Each number is 128 + 24 x the weight over its row's rms, rounded and kept within 0 to 255. Layers, rows and columns count from 0. Numbers have three digits each. The size before them is the row's rms in percent of the matrix's.

# layer 5 MLP down (transposed), 768x160, rms 0.0803, rows 735-767, columns 0-79
107:131129115170052103136095131065126109139110152116136171128128114106120158160137134131102131122098148126138098129068182144154114098137136132166119125139073125114134134116154148106158140113128081119124127124124097113094125139156145155108103162
096:142146107111099107110105133130114109132148096109123114122114146125150101107125134139137135118119085136147139089091120132145120105119144116120129162141131108151125166150108170106132146121080066130084116140109090144129122105148124125144167120
091:151130120111122105147120125076137103069149120078093154135110104110150132168135123140100147114124107199167137132152125158160120153111158142126119120124116137132139138145134096095132136129111156131103127168154154131081125134136118106129128156
104:135134127103090099130142138087108116113134106119101174137149116157144129126104164135094143107141149143169130151111145159120151160114094105118104075159074151174120125093186132110121156097100120127170126117151089173149147107101121135133151151
095:121117133121086113101121151116126126108142163168170114107138078135150163114082148134127152143136121107132162153131139200149116132129098104145131127149132133141159105120124118090137134106093084141183154141123131167143146105100157100129122154
101:133130110138137099114156143156156129148108157150094102123140121118117103077097143154094137134101123142160133125106106090112150146089128147118176112127129129133075127156072124118106162149118154131116151123119152165117140148137145086102123111
098:144175130109103120125140148146124101135100146088151074103127082165148188123115162120138082114071125132097133086144122122169142136134103094173104124168113146136132151079123088157121130132083130142163125129165137128141166161108121121101124090
102:143113099125136111108123145144152139173119110123139144111127132143118129127126150142145122117063093100115154097097150130146079133126124129145171134127118152086104105121093139161112126112095119143129172142100091124139165138116125156150106137
100:112123127143140101139120151153136122102139147141123151108155132131109125130134139138157154120151111141151136092099115154072139135112142123105067176139086126114136173167141129157117203145104127135131126120079170139178149133118158162137134170
101:121146091123120112128147131113131128149125122102121108114098166116149119098165126160128188169108163155122129135140155115122090111178188119101149146176144112119120134133164124163068184147146122106137121145104129136105113140118090154163159127
103:146103149142139115116130122100137133116101114119119105098133126093157106153126157165185131108107100088097140157103181103161114175065152127119114099140116114147155121152100108127121125129105149171088139143109139126167132125136082138129134141
101:146148149141096118118111115131141108109154130094120176144145126118121118158123131106114056136111133132166083135137115119130127169129160119083084123107164109141074109136096130163172067164171124186111153079154098139076118139152129152108148095
106:153139104134143142103144162130150130152134098140083085081166104163115069092131123124141150125128162136167121155121058158143135109135170127095178115140136134137093124145152179125159108125143127108128126128134148125140145110105141144128112131
109:130151098118092140114167130161145113147171147121144134114128101100084136118108115101147129100168170085141110077151165068115123198140101101112131117138115119130163082150145170148096136145138163139122126111128152149117154148072126110115146084
091:090090165145153108138138129116101125160127131121132132131080148094104121135099125113111119133132093139138138121114128095119143126104134114122118110120095160127188143141144151128105130143107122110126066094121118181091121137173112088115106111
094:136135062139075114167134129114166147169098131141154120107043133135156136130151133101119131123132134136152147105113117067109055132112140127133118144157118124114096125112122136150128130119080178104139094137149106122106144173114131136107148147
097:141152130160134124147109125135119146128108090131129112129137158135116150176153091113143106118133121185145114126169117077152129130149180147108150101120137091103107090128128132150120118162142143118111150094162107118133135140155146088157157131
102:090126109146136125127114091169112099103120173123132090145112117134124124157087120149114089114162175118137154138092155129112091128086114143166107140162144097134081116118114142116151143141117104127102159088157114155108099121117123141129182112
104:120131091139091150156129133091132099111175099110127130111144110136088137123084115154150125120105159109084146139091123154138120157125116094137188153158145095170134117153130111088102170127103119138127150117134147114131143145109131086136117131
104:113127176115149117141096141138154125101135124158116158177165130112111185197120139114135143128111147095130116145103090104138109163135151135111136160121122172159139117150122107153095119147110095137131109130080099121114150137093126140150184143
091:138084097162113153130109087124169117134168112129143144148124167133101133099050147131115158122133131123122132085107172132126189137118121112166116141108088136078138103160112102116137133111122118107118106112132075122116108149081117149070178121
094:116151118151090075108139126134141148102099128088150153149122156141136182152113147086145130133133136114174112142153107136163132177149141105121171089127142144097121129151104126163110139150154162173128088142139139120118109157147097144159135134
103:142148148121116146135118152130152133142106146127150161170092121191107132115169116104107088128131130134137146145201148100138156124148154132154144119106134157102163127134110145121132086144123185134153111112140109096127139126120105130084124109
096:140101120152144086142129105078148114124109106149139101136122091170133100115127111101127073125140098103141144154167146170148129166119129137118097156106137142171170143113150122081134144165123140119126135124114137115128125141122128078094106127
088:109132120083149126159116131117154119114104185169145118118126150112189121086142147140127171097142128148130132113137115116066153154146144107147173140143154117088116175102140150155112152083155136117056122088137118108129133100153162168084179126
097:154101097140129088119138139108137154155105097153121141136114144119136131112119142119082132089084096145168140115109075117143109173180126142118173142089144144126155169120151156174115101124114072161102105158140137132122105150101128110154134123
106:116119086130066138160130104122149067128144103128131067093096151137160155091106156111131120142109125090105135137131169106128134117178173123152113155134092114084121173116113148107160138097135148086123110162155106143123102104082136105123169120
097:116126118139109189138114110129100084123120143123085129122089142126168102100135155140132145163115081137111132088145122127112136152134121120104141153151078127129145153128182176142129125124116114067110129133104150118111127084144106089165156152
102:134137124142147098101142154143142107120142169131120148160137057132118149146102149111175140122133144125145137115152134134108098090135117170129113090133120137115110149092158087160142144105125172083118117129155127145161155123151163138145134130
101:103147095127114126125157140134138114167129124129089074131113108106120104156146117118155158171098127107112137124102095105139120085131092101138113121152144111106136142162118135086099132150144140114127134090126132130085110131085152077163148142
107:093133083103138146141123137141153154091162112137106130098151133069114087137136145133148119154130116100140151106095072159137122127119164126162120127104115146119109120134130227112149108137112140154100109146130140127136097119116112144109136115
105:155124149131116113140170140144128107146167119120119112136131151101152116118131132120140125082133121137150151097127107115118058093130130114148124087133175136116110096124159115118140125128122127136078118098156093130104082114151136112161109127
103:156148127137115132157110125125108117157123107120155100148100162120175141185129138167105154062131113117117126154183130113127122099127152172102114106134124066071097153123107118162119144146125101171129143098123117112137096132148133153128143144
# layer 5 MLP up, 768x160, rms 0.0997, rows 736-767, columns 0-79
091:177117123109125144151135133109086152105112128116110170097155108119083145133111091151116146062123126127106153154114142109137150107142177136164162145130126152142101128162144151153106134109090125111127145135126137154129137148145111142102102114
088:158098117140140156132158110123141137138120100109104111146120164091149123167145097108120135100140138146166131187096117123145148143104137120127078120136121135166149125107152129077125089146099153145096110127156149126104084148127071154094158098
103:130098128109104129155138103087136103108144099104135175155150140159097143122083093126192165111130163107105148152095105126106123157083098122157115113187086155168150096142103177141142131125080117094147160152105084124117146136137182132121137148
098:108129165143122152153123103099103117127112139148148164160089086101121131116063109089085116098129116105137167089121122127145134127138141146152143107112117140143099127106103171150164146133145117127132101152166169138143117158110128114106134132
103:118106130148105127133120143076120112117130144127131090141116119166164104136084130117133141142161120112120132148190142117112143130119095115134136131137194121170125130126098129148103141134152114134133118115133165137145161093097113096102160113
097:161120100133117102100132122129128157154119148136138140122149144104068105150113162128134106159120136126133109140127145165133135109102147073165108105081096109115131112123107085155118115086146059123080099099069131135118093132140120126116107128
103:145137140107127168127173075151160123091132122119151136168093170121136145121119116120165109133167144115119072085120082139157137123102102094099177104088128111116135107129173125147091103114096115107142146105123155133103101135148127131148112145
098:096113113103124133074110163080121123137141129148116108154139155108108074156159075121122178100119103108139135126159089143142120133137160167191073152132090118123177126118145084123121134090132157123119151159124138118145129153161131121161140159
098:134110102118137125139125114118119105149160107143161104087161148145141107092166110122146129084113131119125140108136172100137170104146114132146133109142094171105144130104137105146123124087138142115143082104159173120135125187115104083103163137
100:105136106125114109146133132084118100123114137159118130129151131084102133118126119135156128172127148121109108127159121075118117142166137143180114130113106124189100140141143122127127137164136085145108122120157059139117140120120137182133115104
097:117125121161132130125157106158117098123153052160121083121104112151130123092112128164128109149088077127111149125115104106129143134132109144099123121147149125155086157113104149111091127119103145147117149133145103126115115123130131139139126099
111:077133139128098168157118162139120133142137127108116044127111179128111127120189145111163163118137112108158108151110127105094164130139166123181133113135132163109120141111180108116153087117147093126183104107125142133105122136140155129097126115
113:133127154149131138103182103148129127125102163100119146079118088127131137148106151135140132127119090110120126070136102122123133115103087122122138151156154071131131113123140096133168164173110135197154096122106098135131152124148083105106163131
089:169158114137106124146074140168155105117148153118115122128128154117147129135132117108138104091096125128110132102138119074139123112162121111127101124088166075146131111126118147137133103187130125105109111138154148148113112135130132142109117151
089:112114118099116166110141108161130153144112131102135147100156115150116153148134156165138128066158124107169118104122133176141106103146109125077139095120169119106155143164130130105158158121063160150166133086076115093152133114168087126139108115
093:142127144065118164108132127119156141108116141136141147115094167139180100138115119110133113106098125111092145122126138158109181148113096137084132113114141162120143172130076102089101110109105155131097135094155155138123150119133154152110137108
106:122132102108105100121136134131128070128146133114109134164146139137143127112178145130131120158103153116105091141034132127130098107110152131143075138157135118126143157128154115126144100057149121139124082123116123107135110100118097092123125121
103:134110118133100194132125117179109124128159114091157093129129119139130115139126119108148163099177173110122104140116100129095126144117126118119149145134159128102101093122121129087102110141118173149178103160110135123113128172101107127146190092
110:098143107149136115119126092107115098116100099094130147114125125167156127115092126146146130139108144093139122113116091120155133131106125171142150131114137161140129121138154141147141115125112132112118102140121111144159123111101135106108172156
087:165115126148095129171121164086167108124133144121098128155129141113125129134132093108086151144115107128128120122137152134105074113155150097107165133136152090124147139122109127095124173104141124128146145108123150143074099151146116112118128118
090:146159075177102122089105142149173122096084156097109113141105158149142156135149080115105149142135170149148044123125135138135143136137113126099130129095098077115133133173133181152166109142129107119105123079112121106097130124113105102158145120
109:102100102150139178133137119074146108128143113130135119114146106088145086160091081153109124134149190126100088137102131108121133131139135123109161137146098085132103134155122117128145149123164065141167101139162096119094113154132148152110104132
091:130080161091129149113142144094158095121159118142119133129198086102130122148105140141108174088128115143154118126119097155105145098101175136151134082104138086174121134080095115096140120183131111108154129121138164161149117146114185164102106124
087:138123090132115123142130103151103094088150101117138118172115144131076113146137155158101149127150127100145140149147092113193082141145082149141162073136102117116135120114125116136175095115105131112179122112129113106132126148112116090106070108
095:162121139097124125130152119183134121140143138145164140123130141100113097136142112134169130105166095107127128133114120080122104108125132138121126125127093099132136172111161165115119107147150119103082098109152129149117103120117156111171113130
108:142127136143134147108116146111134174129118150106060106123118149135129127138106153181114113192151076100122126164155118140099153143150152169118158130134165096093113155151130119129158178123151134114111114096139124132124110088133126121151117107
094:152134136120094137118171109171155101135148106132079103119109103108105175115118080168112158088123169144132148122127148130126123129144103173120142132114140102162137120119121126144156143142138152162110134130108124158108108150141154116147174132
102:171069132132128127070109113104133163065146122152112130130113167102132110137133154128110142126108121135170131132128085097103133118111088127115123165109160130082118152109149110095159139137136146131168144127144070113129114165142175107098142141
100:118118143109125174165147086137123147116148151109116144140156122140135120131127078143157165089145119111153157149169117139167145099126123101125125093157179146118123130169170152106116119208123115167140162132110135104132142168131096131167164055
108:143153110155122161096136097122155113136123126121111070076105150154126109154121115130140136107100111088088099155124151130129147140107147124085121114129149101141096165153130135154184126066087132145123122151157102136137141123128125186147136141
108:153126119079105121092107106183131151085180132142147119103139152139124129129116116100110128073174109114138110137123109147102126153146149144131161165121137118137127146157118133130171054103087167114137140136128109151121124131153130091101118155
104:166126090119120108137160115124124115136173140190162092121146120163157098097166099146161117118106170130115105095115157130153091102125100125120147125118149130109109126136147152119125124087133160111114123114105127127085157128110121101124140145